Each number is 500 + 25 x the weight over its row's rms, rounded and kept within 0 to 999. Layers, rows and columns count from 0. Numbers have three digits each. The size before them is the row's rms in percent of the matrix's.

# o: layer 4 attention output (transposed), 448x448, rms 0.248, rows 381-429, columns 112-167
# v: layer 4 attention value, 448x448, rms 0.0803, rows 382-429, columns 112-167
# q: layer 4 attention query, 448x448, rms 0.0557, rows 384-447, columns 112-167
# k: layer 4 attention key, 448x448, rms 0.0549, rows 384-447, columns 112-167
o381 103:488490499514542483554530511475474473510521496509514501456507504478504526522492490496490515506494485484534465452494494495461468495505512542507536476555436490521490476513
v382 112:490515484486530523561472475504472532526520538494474489449520503483537498464559532522562536505536495488491520520524465507533523487477510463515481504505498482502544502500
o382 099:488487517494491524488503485533527555491465500528529520540478500523501493492512525508505501452499450516495523466466502481511513529514504562515479513506504454519484547439
v383 110:474486512514464526500479488482510476502500489457487512485512440501545464512497531510505492508503493463478478486504479513533514495446486460514445477513507537531516505496
o383 097:516454499499562468512524510530494495440476535508485510478540498518425498512500535482490503520478502468505511496530477490493537551483464503476471519520500482487522484548
q384 078:488482521515512539504533498470522514495489495476524493481500483555497511493500519483498510485500480505493476483519466485468488523497475505496496497504503491504527439507
k384 078:527479478517534494474519481506472462499519512467449506481508468455539498490493481545530499524516490509497505506458524512497505524511515512510502486497494462551469531505
q385 104:461519475542485541468453485494438473495519466493504496469496526497486509472517524482489547448524499547526484522508529509445477465510527510494513464546473523486465504502
k385 112:470538531475515492503498511428512491516468545460530501474482505526485478513480499490559476489501525523488505497527525476480549482504502463495528465517510486498538520475
q386 138:501490493553483488495521487484476490510508504496481507452449437518504526502518464524512461509557483511523477477468520518554490498497472491530512478512516476464476468516
k386 139:417516545498530488524532500477501506517490473513527527506475475502507521480479482541479522496521537513514540461494500542521518480544495496502450491529515500509521439502
q387 121:505468484550491494530508478513487501514516521494498496470463489441526511503521490493505464496540493494508484522469527496513497522471487463537527523479474495467468442489
k387 100:520478504537524487485479492493471519506508455500497505485514514457523470491510507517544500512527573463482432497527521494471512519461482508509479476518505519501489472528
q388 109:476504505453511528459488497537558519482488508477482487490526516509466517460491508515476526486439443513457504527536533504501530447518496528514470462515537488478524505521
k388 116:504518472509489511497501525469489578491505484505487485501557505488479506496493495490510535506502475443486469486530474512506466477481465500506500546471460504494564504498
q389 091:485499477537532482459496500470517467480508533512500548506505495491517486495513478535514507542501510498500517505466486530485450475502529512480486487517477502511521480497
k389 093:517465492525515489506504511474468513507536492484507514503515512500468536504500479455496550490481496471504509501497478485490483484488509513497516499490491527506461549521
q390 096:483473513472491480545537484545522540502527491469455522513503507516458506460477544525499489485466504520517517475515468499528480486478464474510510458459500531490466520456
k390 101:448510455529497507536511475506500479535457522491521469479493465499506547517510476482468524513519538493536532529507486476538458458548490492527506483541518551531477524521
q391 090:479457502496501574504502493531501492519506433527493541507507541504522527512483475478503481468481494487502495485508509520506462495550487469502477465482481468505490482489
k391 090:506548480524511476462498502503503494507502522484481487560520463513493496474467524516487479521550521510488466471563490523501455470492518485467515498503467485476520528542
q392 077:511477475546509505496504494496521485496480466517520473504497519512469520486503513464546522478533476520503495452483487505483473495466532458457486516497512464476496455450
k392 086:508511504492484512498490478499459526496513505477508498495526513505528505498456525496488532519502450524469491486581488492487432473523484523529472517465490487522480521529
q393 103:492447497516555492528515517539497484461475441505500534525481490495540472478525464526480495510528521478493517490500478533511500484535481499547510503471508488499503475546
k393 102:468534539477504492512480506465540509444529587441497519443518483498555516517458476485505496502480414488450532497512504510497464462490501495454520473511504481491514499434
q394 127:472455497491445492538535506514473481520533518469506474485527484481492505531521485486505477480487425490509493485519525492507502545498479528505457454539513468483481515447
k394 121:515470468523484510495501497485486473502471502526464491490531465512464463448510496469518505505491556512531485527468499544496534498508461466511541519506475481463523497500
q395 121:457474516455494545542526529500508512473521461528541499524506530492512489497487482505479511454482463525446516500514479502481523522517478506488461468471540478491509516480
k395 165:546504468508489485456493505509504512499461527519498469476469473512501486528477513504543539511503524470514474532508510478480484519483498457477519507493484498515493533535
q396 132:474478507467497509503510480533550519513496502524481475523522473506491445496480523479494545486482513506465494502518502480494512497456456502486473511509508522535521542489
k396 126:468501540479492506553456488528491501553496471471531517493484528514528498503511506518462442472475495528486505477509494477499522504476494511525482479500512520449499481514
q397 089:583506479511489507505503451547525467476491487537512492469460466526496487437498528519513549483505483522504558520479515498476528504507503494526544520498500502493487507487
k397 095:517477501517538539512510511468509507506487466469479448494570525495502450523515518483520522523514465463464442474487493515503483482500508461500489487487478531520522462464
q398 104:476484535529513523529507495531489509511550459507497500562504501530499490501500455485507519469543494548538499476477496495499480497532512505502507492514497484443523517515
k398 099:497459509485517474468495519482548529509447531499500459495529518501560486507476484484478476526488469466533484484482469460499451500524490464523514487523511540522501558497
q399 099:520480492499513519516551538521499489498501455529485533495499519458501532471505515422461476479487499480494515514538456481501494517469483515517500524549509473470468496504
k399 088:479514515514517518515489503496501452526520477505437462527512508505500480459452448507473472521459506507511476497519522537502498473500528499502550506477552444455518547464
q400 104:521476467485476470504482506533437491535524531489504520499501467528454515481541501505491514526499542494550444551487507488472472537498563509490496481527513490481512524518
k400 101:451508503489505534498515497517509481485495525473523485512513494465531498449489477478471497529491481504457519482507508455511511482489480481551514538476536520557500502449
q401 099:475494485529526466481468490490519467501481502569483518497486479491512504497504513479550510462510528518520521548487481473475527487492477496490536529490482508514504482511
k401 091:510471525513475525527491515515479505512511477512520485475520519471523479546537498538485528487519553528529476523503493567467520543520564502493509457515511504468495480453
q402 090:548526484514525530458536499486513497525517493478486500501529462502529476477472521510476471532493478511546498498491529479502481513436468501482556519489483517502508511469
k402 086:484477483472489479522492496494480515480522479463478480469478471462484556513540525499495472531511531555469504484484482506497489490503467524521515470480483516443526492518
q403 094:509489504488442491532493515529495478539524500454465475481466469510475527520525498517544483518501500480505483467504498471507448471514511503498493517565487513468509526511
k403 083:529502489474469475507493539478499478521472518522519441455489534494522494508518510474447483477510509497498539528492503486480517472507487492528504532491512500489512524524
q404 105:481510521479490527500502511513462537504539499485507495518500505504508475489470462497498514470470481504523479515560516504534513488533490502467507467520547516501529538459
k404 100:529493531511440499487499518506523501467503527516504491458551492493503504510491506475519505500513519501547505484451451496521498505498516486492483480530490493508502513458
q405 085:476484518504493484522504523508501510517473481508493483474492586528492464506477500494513465498470524446466537457495506515448566460536533515444486470467490481537519542449
k405 086:511508474534516463479490460486473540507494562517512485527498460524458480467505535484551489486487491513561457485520526478521492501458548508496504539485457489581447518501
q406 087:532479504529482512498463500529493511537504470535491500487502493508502526501522471528553462501477531497511481535560521511518513497522504512521471509535535459531490505507
k406 088:532494471528501473524490551484535513483487532497483460501518563450521473481507490500465512481513493477510454510532488473464482504507500501476489491481518497492494493492
q407 100:500476505467516499502482540500471502507537586480533519514455528482525505506508497531523485499478527469479497498503471530481511492530545465477517494492512506500533476457
k407 100:496527480497497473487499450497517484497496539511511523511496480512476482450510498517525526499522515505542537530525494500537501516511547552457486516506518517509496499453
q408 086:493479463519508483445494508519475523471521489506489527493485503474478449499491534462517506491477516504505530512474484494457536536462505482487508471476482480521495526475
k408 084:449507527457533535511532519485524458492502484483511510496538500475548461520497547521493521477464483492456516516478497535545530516493471474501491468488506455489504454463
q409 096:449514491500526488501530502489460536540471561475493508498463509510498521522518524500490459502473489504465502431521468485588506493503513514481500499521531503521484489530
k409 092:535481481519486483467504461553500523489493479527512526496504529526485530524464492508516513529485475527550496515538486512510533460544507541517496464491509477496457479499
q410 105:485448482488496542566493506483513500523515496463513503489488539510500526489509518487518492478456549454529494512496495505522482471508473508503480487539533475478502508502
k410 098:491501507540482511446482492550478484566468515500514473520531510494482475469515486502527474532492498517526463518542503499504524505496499458568501513510512496463509540534
q411 099:491497483484452519458525466501507561519548529519481547510495479489488541519483482502488519492494488510506472494534493487514519512489506489515499552513583510510483477508
k411 090:517540480473496512520521489469479495480502518550500498508521526533530514528477525507490495510510520497503494504496500505509465506478521507475509497487511531468508544531
q412 092:451505486492481482507503531537498472520522510502534528551540497513457511547545476510494538518517476466534474458528479507494494498461512507511521456479443506520520494494
k412 090:532553517414509485485506499505502489489526481507506499521445515490511496462517538524514475465489491532510547511498493505537496504493479539496473496510481545466497503528
q413 104:489503439545507463475498479461504500547497512511494554509499462491506483477501507476549483488507503492528486504475558497478491501497548479500518560487488450511510509561
k413 103:493524532506508486532480491486471496505535497490436519491522520476484479500488455486498508540487485521481452433494507528470536478472502535503500470476512440440503508501
q414 098:491504494507512544501528512451501506517523485494530515487552502490493468492478506515511476506507503486532486491517530529495464479489498540484544524470527504530544546488
k414 085:494515528507497492467492535540515446483502503535513521532527477523527501476491494496525466539532486521466482531504478516527517499510527528496480522468499542476532492527
q415 106:499508462487510535505512517522498503460499495451520497512506512520477487520457528463495481476490470486504483555511495482529470504479456514452497553486523534498543550471
k415 099:532504500489496481536485504558452479470512478501525485505495467513530562500427456505467494489481528553461521470504504467501500519487490496500470471523490503416482517498
q416 090:483467498514511527496531519460532487507506517533496496536476498485516495483509491552491500543487475489482502532522465544513458487497484536502548506481533496511479505455
k416 089:518481532514529488527523524480478496476501478524426506424542530503487522513463533513525525473488482527495503547517513501473453495503547512499472535482502468478502511502
q417 095:519496483502507499518530496504512479475466477565506469485530500497521461512504502472493535494506498504524483473473479505466484528489508488487499489463470508489504506494
k417 092:532485505489496538530530499515510456478519493446510509468502516509546509504458475484494462495438468465499481509468509557511496511464501505488543480502478552485473509492
q418 081:496495538491524458496511514507526483473496516501525484506526527484451513540444474461489474489448471534510513518546460479510526524486491514495486479472476465556492485494
k418 078:461519476529467492506511509503505492451494464502467493508480512479500501505507482480529533500492517491466484466519512492484481524489471504525497464512504511481534502485
q419 098:520448521491506504489487507516529490486489466520522495484477508460488472499473507515515520479511508487491543561472513529482482488504492504482480492495508509484496512509
k419 095:479498517498517500529522490533510443470528522513487507496516477481442475514530493509520521449481506509511525519507527503499480495448509525537509487508513504484496491499
q420 097:523523500514507472485524473455533503485500458521527484501505538529514488545442516446489509506509501512524517465504507446479503550488490528477514550484528517487496464483
k420 091:494481489486512500494486508537472487498502457496513485498504491509466525503523487507484504490515470470476462494487489506521463498569494495485488491513510480501552553502
q421 100:573526495514480466515491480501519490476484452511502486474493468519482541499484511516541512486514495543471534482489518482471484516469473471500499515528504547490464470550
k421 088:504485475478478502509533549496547506487488465490469496499522491484471481505493513518446517542484488482450469517480497534497493551518497491465506501545484505491503489503
q422 098:534494484543474523516480447506499471513513461508438549469434456514547493525518493547507515480565488505511509511504525500484512501482475485545510513512530538491458491518
k422 095:520493532459497546528486520473473522517492506489496473465524563482498470500506498562505524549497495524473526478487504526520531511497486514455478464529494480460467486505
q423 095:474477509488524545499446536530461482506548501458504469494522494461491521529528485464443477512482519477509482488508502501514462508468508478534485512513507523490521551494
k423 097:523515498480460486492514491505519531469529535476490540488538516508540479463484465469501531544504498471513531501499474499519490483507482474509512456536486508466543491496
q424 083:474525528517511479494471536472497519489513501470477463539520535489499475477520494435503478485523443481471502457486521510496515505449512471511527505494491551498541483497
k424 080:486487523525445488501514529526545506495537450503482511544504518495493496507535511485455522479499489531519497492503495539538496528552549486508504497491458474475458497512
q425 094:517487464493508509548532496508494467528498503502466480518485485527541513518488472513512520488500516486538523523468537541482456505544498513504512492501490446484497493474
k425 103:484521495477507452457513493525497496518486571522493451475502488508460472497498516477489488514531467447484484443486518496517480495492535506525527511467465535491540504525
q426 090:512481545519470501474475484499507540491516469513523528440511494540503509514447502521483501502490524461485515551532489502511569476519496543486487517501552516500531515519
k426 090:514515485476519519516472506530491524510484525512499535461517507502545469511521549514503506488464449492480473497483490502497492515489516460439511516509504505490479513510
q427 089:469478473528502471546531508499457464458528459496521512475482493493482515499473499481540497471503486480481495536482476513450519555485479456473514542482508493492496547459
k427 092:523516499482493478474507482490486477490479528474485469464527466530490481465450467497483514470498452500510537518497503509545490466507555486491506468458491508519465517483
q428 087:450486506509531527499551488498505483503471463524511473498505537505470490531463500475522520485484480528493494502539446506487505499546483564465521475498479438526492505492
k428 082:518498499485528521509497474528504476461487477492482496477467507512497545510513520551550494499501489536476519518483520509481477495481477516504493498483474486509538484542
q429 092:468476499514532510508468461452522482492485505494457489555478468498506539459504487533516510503502509516528466495508520542497508506537510497536477459517491485522503554492
k429 097:468531545437520532471528510479529536533536504494516523485501534511492497504512514472551487487500477513480451488495499518476492519493506500489526565472483516521513527478
q430 104:489467498515516492478505515502465515486486529497512515536484502525506495490514514534474518504527508491506509512492480503505461555519520494520497494467454497493484480489
k430 100:509525464509482495497499462533497529538498507540510496513508471490488497438537521510483531524525500500450538540526517492515496469522538482474526482474550522529463512513
q431 102:469491505485505551506500505559506535487502481506466507529496462515478524502471482480467505440524492510465484536537470493540501520555510513503488455514527496519486518502
k431 097:532511501459543484529473490535501548471491545502485545494472498500512530510498501542521509500468505524470526489515496489508512505498466527454507513505486481472493462543
q432 092:495441508468527540499491498542479495553528537543503532504507511452501511465518472570534477526504478484490471451517505544512478499482535500489513476496475452533523510469
k432 089:505525483502478519507552496497497479458465502496528523503539494511540453488537493493520493471516493494461558513516479494509495506511519470504469505484514542503491469495
q433 106:513536521499469500519505491466498526477514487485478529529536511501500510502485481489490484530541445471473485526504498497554470515527513521484470541506585519470502517526
k433 099:465542489498497505486505482512500512541486528500528487487495496476518460541540533455475445483530484509529512498504542500490442506565496522511490474509529462497527489494
q434 100:485534508501497488529498505508457498502482528496498505553513500503486500481475491518471503442483482505519494504522502485530514473497462567470517433498480526509473517450
k434 101:516465497498472486486478496514457481481516536541498497496454447516481499518478499495493530475479534492546487509524536462486503487507526502510500552518508479530484485483
q435 088:480534495490500519429490483509522501492511470483510505511500499529536501514443547510468488498465526486468527535494519467518515498506490515471501507507557487496507495503
k435 088:522511493510499465551480492487520502490517429491476535499489517467518473503511527503496517475534526551531515499477505512479525497496486467492491472508497468484477498473
q436 098:477477496465505502490495511464471497556477542487489516517502475464545531482494538511477455540528533473455477503498502476506431477487507498503469523527521513463513468538
k436 101:467520509463522514511485447493489481553506515507525505474512510474482483516500470492505498486490516486547502490489527495510485473498452567515512514500517455475528507514
q437 099:509519507487505530545494474532486497483509407501491519486504490494547505479523466458514535495500478524489493484486491518471454496531508481532472475502479517515540539513
k437 098:539483486478511464507501503488485475556497499495540520490528525483541505506494489536505459509506499494519519531513498485527509529493466491502522495522516515487479544511
q438 085:511494535517456541512518502522492512528520437536455525510479489511468497506516463528513506493494490481466494457530487486508533500443481514492499445526517480526510483486
k438 094:549501487533479510506509485516496506485531506510484568472478525515523472500513525502489470497480503535511499504545501493488496483528510518544525479507478526476440506580
q439 092:486480509502472515528475457521533534502531515488488506468501551532542509499461470503542534533454483485469515480534480503466542473505504510534528468471501492543499499472
k439 092:521512498491480487518503501536456483505494517504514481486566509494503447500514504502475498490527505534550481513503496472497493544472530496500463530546527486524496513491
q440 102:482455535497501491533490490487458544482501490464518490479489555524493515496494519540500511519511458476528499474524483468541541475534517523506520511481505497498551458501
k440 104:534510504500510493486469484497527539460514525500491487447499534516508502513490491500490498488474474515456481505469516479472527495485504487450514505541499492486507497481
q441 091:529483491486470515473556498525487492501499493470530454470486520509480477517502511475503528498498468493513505495520465481496502498506499493498485494523506519480498502508
k441 092:512509499460484497507517455551526483485541476463502503524505524510478446503488496481467470522479492534510511547455518497472502492517482517500523539486532493480550498459
q442 105:446510506504500486561440501513510519476544509464517488551529511492483519523491474475482506522495476501484497503524497477500562509473498483522517474493558524526498476513
k442 102:535524480503472487494479496474485471487490480522459493507486484493513503498488486513532543485485519484515507486480499514513488530513546514496496488490471455476499503509
q443 099:482483474480487530493508507507431504522518525500503504467470534475477460518540485498540450469449468480501495463506489507479522470486501469507507485528493518527550532485
k443 096:482515484537534513461457526472501501498493513483506520542499531549561467472501497467517438513531485539542497494520508487520528470464517490535473482474475510506476502459
q444 084:516492501513464523517513499492494516500530464469480492538549485461462450500511471485533503526494495502495475508504500484530493502515516522492494493485517515493502504494
k444 085:483480495487476525501503479444496424520489520531536519484504436532513520550509488487524506481489519496507520519520479487489480497530515484497511519529504498559467480532
q445 091:502491528471482526477508528498523485476504510513485490517499501455495486511539443507493466492534466505484498484500524528516503488486505478481485477527515541531481467494
k445 089:530503489519547501463533482504496498505495551523468535503480447514479482489482537486535498496475531456511521445515488455480477458504499542481478491479458470511533505495
q446 094:526480528484504497491478475476504483447521570513503532527538536499502483508525534451513531486523502510451472484503503513501504525502491495502489487501536522478503494486
k446 099:475521503491515504510521519548492506498533526510512520547527483480504535504476551509484526527513529519506502498501476513537506519472473489504482511485502494532515520484
q447 097:477495506533550513428500525486513499493479513451500500507488521466489454513529541490500467467484497513525518494527530503499484490474505523456539479533541502516476517445
k447 094:514503511486476564522520509507524486478501465487525527495490484501474507494541484461537510527487496523496519516462512506513511523535545474516534508520485488504505455476
v384 100:429516540506498534509521483479462502500518546503531450507465483504503504498512497508487484501499511502536522536491514443506469486518519480475497511524433437499495511493
o384 103:557508502506521462486509508508535462510454476531496536511478531490497485497448526500522530476494479475505528475482530496496502517471491535519509521550499520490477528538
v385 085:432512494477494486524544500471476513465537525543461527497478530479479528479490494503486466501539495467461492499495521479540525458526484497502508521509513514508522463489
o385 094:493484463486509527500514484506538481496530488538488494541541481497511481485490504458506542494513526566497478533475512528495477494480470491523460441488494507509533492454
v386 092:524485512494522478479482515470496461514456541542471454514514479491471526487498532482495492539478518489472516484525498497499431482522493504500437462503547522474486509482
o386 094:496514508512517544544477503522473515509547541490537492522507524479506428470535489537508520512514505512447471451518493490516474506551499506495479531468489534489510462483
v387 096:455475522535502536479520512500484481498509474507483490503463506437506492486462531500480465516506514504495491488536443467490512492513509500535511537503511509482483526449
o387 103:499538511479539488514533513510483478528500536487516485517483501477537519469472502504506471513540490525462490552504508468541511520428517514526507468509535472479499477513
v388 086:506468536508480488512477488544512478475539505574496524478498461494521521501474539484522498437525492523452512507526521484488548519502496508492501514571475496485448551509
o388 092:484519516507482493482537463498508536528449528488560453468509516486486432520451475496523485521530511499493503512479518473534512529458481497492510519487538491510509429482
v389 109:494516503522490510493502526474499509495495478532466478486532513544476521530458491506503479491559498495458489429486496495525478503486510459506505497519511503513515467478
o389 100:494480480454495481474490488488515471551455513523477490557545449497538469462517493511522506520537510504529462464456465493453509461502498500515423482524494476565477515501
v390 083:467527529446515510507496477524549505491442500530529508522524493487517482501460509430515496457456501529480510472475490465521493492481491514501526509494498461484508482460
o390 092:514507532494468473503569478547493483511514438533458479493517521488484491475532500522518476482495497505472522449519578500524502515537487500475477508531444484532515492478
v391 084:541509475501510541484535477469509532542484490471508499502495513473519476469486505504487483532498463512516504452477453501498462493483479517501478501464508503488494501476
o391 092:500489535505492547510539510493515514510486510534538508480495499486502486516522485539487510477516484516510485495488503487516501493438481540465536491483476474501491512487
v392 082:543518499500458479507494513460532500515502507496459475457478494537481516504481505482470531516517474491522497477524536496476508523512470480474512557514469494526510490497
o392 095:491526496497502532487536493516467525524499485459526549494446483447466507563486492491499508490482512501466495499508517468486485459504514480548491523496540509465516498489
v393 095:472495478489520458493481497508514504468523464520519493516475483509497478510495460529517550486492529502488547522510511516482503491511525477464518481467515484503540548494
o393 100:506476495503472530507445449537493470499461503518474495509481453501537507493467485516478517485483519499483483511493502474530491557490511538484490461484506487499505504477
v394 101:492523473484534521492551534510553510512484491509511511533510519446494504493492522510515462507505498477499494484492458479534471502537533494481532516492462513484466486471
o394 103:506496526514518502538519520504522509503498503524483504513561512508505488500470496492519467513516507513548540487493474513471493485471546485490501515510526508477488503490
v395 089:529513556522490493477555457483506477526474490496437462457502500556513471505508488485496532507531561499517550500477524512458481531528507480532484494455488487517531504522
o395 096:495530499472497534491475516509502537505531499541493517515488550475457517495486478527502525500500486494547499479502555505495495515475500528531494484535461506483510479504
v396 103:493511512561508541490526472520568482482485517528453497470474505482513495498518495498483533519534510514513521471496493509473507495523500477527550472506485545483533487492
o396 102:546482535463500489467474562528540513555549496500526514518509443496469528533507488518489504547534563516530485516536460481497486513491513521516465520485512514514495517479
v397 103:491471488555474480464522467488503486477477513476544504504517488460493500503499511462495497502552514516512488504451493462513463485513494508496521551508509480491503480460
o397 101:504542479479521467518552494472516522494547509476470471498492522526525463517539493496483530474506508480527487516524497502474482508470494467457494515482495513494515512505
v398 085:545474499482503507491506565455514497459489574528526532488472517492511529479480501460478504462493480537499547516479511498578503492453477521472530508547508502478522481481
o398 093:491509505475479544502502505495523532554524486469485505496505536514483484474512505550477498542502514499557494490522482476499484507538496483538520495452494513499519492515
v399 094:473487489475482484514519491493500479488479487481495491474508507512507451507513499517492527487432511525483524548532523506500494458477509454500540544500497506488491511497
o399 095:476500468502491479483527533471502508476529492512487429516522440521534490503495505521503499492516485453493501516470468521499450522496482524517469505475477480500492476545
v400 096:499532495487458487504530483475491526498532491517477510478531514491502506447545474485466554505483488527545520493511525493478535507479534500503507539526447512530506491524
o400 094:515500472560518487491541501435503532500509533523516506496482496530465457536507497504503471517486494485502466532471518485497493494504491498542531526542489478511501467519
v401 090:472507532499527490523500493508457526481480481509566497495498536482505466513503457514511471494493480522501505512523438510480501482533508460460488487509510521502512501523
o401 094:506492533518462491511516510534532528502495553541515493550519504460514478456497512493495505416483548519493504527505536458481477477463485489499478536491487471467465507488
v402 097:554490472511500486481516514461515466472463513553444507472493506527485473467508543462485563484501504497476477511475520495505500512499527466537510487504525506549491459507
o402 099:489530484578479519481509499560482570498529493470489521519536525452522526502532506540511487528489519436490504514499478481507436448476511480513496488496463500492475546474
v403 086:476488554526513500484524449516525488512485528505514482490505492550476501493522472493474486485510493498517539550473505509477506471487526485487495522537455517483566491545
o403 090:528471479499432499517461517491494502503481494468514531506502481506463456463475482470504506481455484532529518502487550483511484497454515494495502528493489513508487537438
v404 084:495510486483501470498537456494456469528453493498525538473473507493476525510501554490496470501514506505524524516520505481528498525498480524523525468538508514462506529482
o404 097:499489473443476519458482529505547495468489550519509477464515478510478505502468492464480523507511501487482484505559469488488479508496512515521499530506523493437498501504
v405 098:502449484451458429469501508521490475543511563511529487497511469503494513528444496499484522488506506485490506521526512474523495486512500483455526486529492443497482452482
o405 096:483524497466534506511511536507491505489514480467466494488502529517464452484506506470485530480516480499465501490490507494534492505531475512522489482526544513508511518494
v406 085:489557519490474517499513508467471482496500504461514509483555482473550547473515534498509514493513493490505504476485538514493487514524486479527485492511452506505497540524
o406 095:506468507461462477506516512510512522492528502503449534464455511511485565533475445507483486516516523507484523466482458470462548509487509523472496480481498513490494454549
v407 090:468517516481489513523544489527487501505489478529432449474510494507496527532497509482491543514478510518516500481543570522492527502486513497481440486511506535501508484517
o407 094:517484434538508498476489521522486537500503544487548482492469471511461511497532483514506547502488482504483470523468510536494459460493515531503542502541459508516494493511
v408 093:512504507487481506510450474495544507511453506522473532496489485505481534500487469456494488503479471527436491503480514495478463504594500527490525481481490470493444508511
o408 104:456482530432543470529509507515483511494503475480503505521500455477471494517475499506518483508499473494521469438525508473497527446495485452467488496482507501475535484498
v409 097:534537500492475432522490524473481517517471468507538460499453497536513512528471536493530480501441487526505491480518546479482477516481494491474488515511482486489510491481
o409 103:485554486492516520481493503531515503526450549486499502488499490510538528445557471478513562480512559517483530495484456490488520481498532498503510480484453503525480513500
v410 096:530468491513489497506476481481508518492508520505498532481508515542543466500505479489457535522521516496517501469467500537492522530561528482544532499539529541468507513474
o410 098:507515560519511508502474496499501506469518471553482515487515516508469518493470479484482523494484470502524526487547557438506533437520521472512518504499506481493506465530
v411 088:523469534448467477509508519517568515494506493518514508470528510526494482493506541527493506498466550485491559511496511463556526528508499506510507491469488502519538526490
o411 096:504512478479516505533509474459481545523497548444498441451489559483483540491512510505521442528467482504477450506494533463487508502508515542541479505545543475488464450519
v412 090:508452477483480505509508506443488529512491471500460534496465481519507509502532506501519512472504479514452487519504505467485486516505473470526548526523500473545514487485
o412 091:541513491496490481521508525527524503520465529498504522469550479510517504480478530497467468527511522476497533469524497501528495451505528523491515539499497531534512480507
v413 095:500470523529512483478464514514488479464475533474484513501486497491477510500503475508497525494520467481492460521474490443497485460523499517535525504476496430475476492482
o413 102:501539496487525483489477480500510487476570523513486498502525522510553457498485476536535517481512530513512495520561479482458503471513528497491484516486497506505494523503
v414 096:527458508482444467493480513521551470522493521470528497523495482500520536512540543510518481485489486498502548499457478522472512496512483549521533483477507515489510480488
o414 092:470502500490518470527512439470477496465484464506479528477475505504487511526473478517486494487507501496486493514513487488527566508471516470444497480499536520488541487484
v415 091:514492466506518501519507478541516470468540500483426486514533510466469521499455470502485488528536505486511522450497505507496499466512505520479480512506493476484550470447
o415 100:470514517539496504524536513490547493506530507497504499505507499510535491506490479494525465483494490490533467468506489499540518511494474472577497488493523514506532510476
v416 096:481523490478490475496479515498512479485502497452488507525498510502512548466494491505486499506500482489502469507453481516474516557506487507482504486489492503483519451492
o416 100:498503480508532482448483547503450532489481520514483527493480475512504511505511473503509489540491501526510503563529528469474514478584522540533484494503547487505502517480
v417 102:513517475481531516474532498481508513518477472519487544507490482506484519475499479461470478494467508489533505502471535485506543559488470501542487508563474468482467502500
o417 103:514484548576456497514477495482456520504478499503519513458481466491514535503494518543535492450461519482526531478476510518496465469532504506495498567493506524512478485507
v418 086:462493494515476481462464522458526490500470499492474501479466520510492536479476474511521488509522469511434531513479473495528513516505470500505545531518489483493504529444
o418 092:504481532523452562474549486520525495511478529515459529542511464486507461477529513457493476498494515476524505506453528534528496528487512477470518486463555512497501532488
v419 097:462527504518471506523500508510513514480526449471537495475513527533528466556531499500494504502520526504500519516493526538494517488462548471515501497479480529494513501524
o419 105:509514474490499450519470467483457502487499517496493495486459441550467525501478492540524530485475491516517511480467517467506529543569504493520494509513487518483516498552
v420 097:522490491511524483518509536491487517499501507505525547466483473501525473476500470541496528503506533489477528504484487480502500568495530437480529482493488520554520458526
o420 103:510511427514490497490514487468496540532525489448481514493519517510515503523510529512533485518491492472522466548506487544528510485532520503505514483522492509510535518483
v421 092:536504487490472506521491508510464548524508477508478503524494532511513540520485480505496517460472476497498483508498546525517499504519503477491514489506496472486519497467
o421 100:528545489471480492492493519490527504486467525535477476489462493515466510499511503483486489527459499492525496441508515504496490490498481524445515512492473537478489500565
v422 101:486506469519489510454536510499465539508497463542492486481525468489535475498462507481473471489486484505480478485497511478496512502480526489465504492542487496502541508493
o422 096:491505504524468499510492490503542488478476478465500483484531477505508523512514467505521471515492510554480513482478533483500460506513472528502515466497511536471437498520
v423 106:478532498506531566519490481461507501499487510496506515498521434442454524470499446502501464510538476525524507548560476522456479490511462472495484463497512510451501522511
o423 100:512507537502483445497479521492502497520481470449543511480466454472566497510494503488544515465499512516514443497489530511540511518525489527512493496511480505469477517489
v424 090:460516507465532495495503485462509549579462483507508482485481502535523454490486467454491476512500537491510480475499484498563476528542521479483471503511516514532490472553
o424 097:560565529515475488456542504448507480465503499520498448503519473539491495482477518518491513527506468492513491470508479519463533469510553460437510478517558491505501515513
v425 091:488487515468512493520480519500540481551533498515532506507452526446507514463504463507512480495490516511452503481489475501506502518544498518455504494511468486509507492546
o425 097:499531457519478483496527497502477508490463452510560493514569506474507501515470476517505458460486494522514475511530485530506503493443482451479507458543492494497524563503
v426 091:491495466489525488544477502505498503492503522511463491479502499547510485485513527487460471482487545481527528468506528457512502545484501509533499523525476546520455459537
o426 094:523472475541464485469498509504473509520521519463515527494483500439481517474467519512511467512470493457481498509506512543486468477475486501531484498516528515506483496489
v427 091:512536495521493502498472508517521511500499492433496526471508528477470507532440459531451478485506502510531477503535535484494483464532441462456508523549538492518488505482
o427 095:496499493484540480453507460477494531505504492484469508505478506571539493458573539526510571504516507474511490499487476495513481472431502477531498469495500506502505485539
v428 090:492475503489483484516492503453489501525516488464500516538499487489472511510537506462431567485518502511501515478487489545468490476525460503485534513486495493494485497488
o428 095:453468522480486474546508494532484499511503536520515508534497499522470466511500504533541494506552493486476518495490470500504554504488498465498507465469481535502569426527
v429 095:480503480483489554507539509533470508499492529505532479479496508494528516494467522512511497501494512482493491519513516512481534514473532468548498480536535525474453510494
o429 096:496501501491492512532473464491535513486517505484508493517488532503487487437527478506488518483495509508486527530510519484534468506515460520515515569419456553568494504448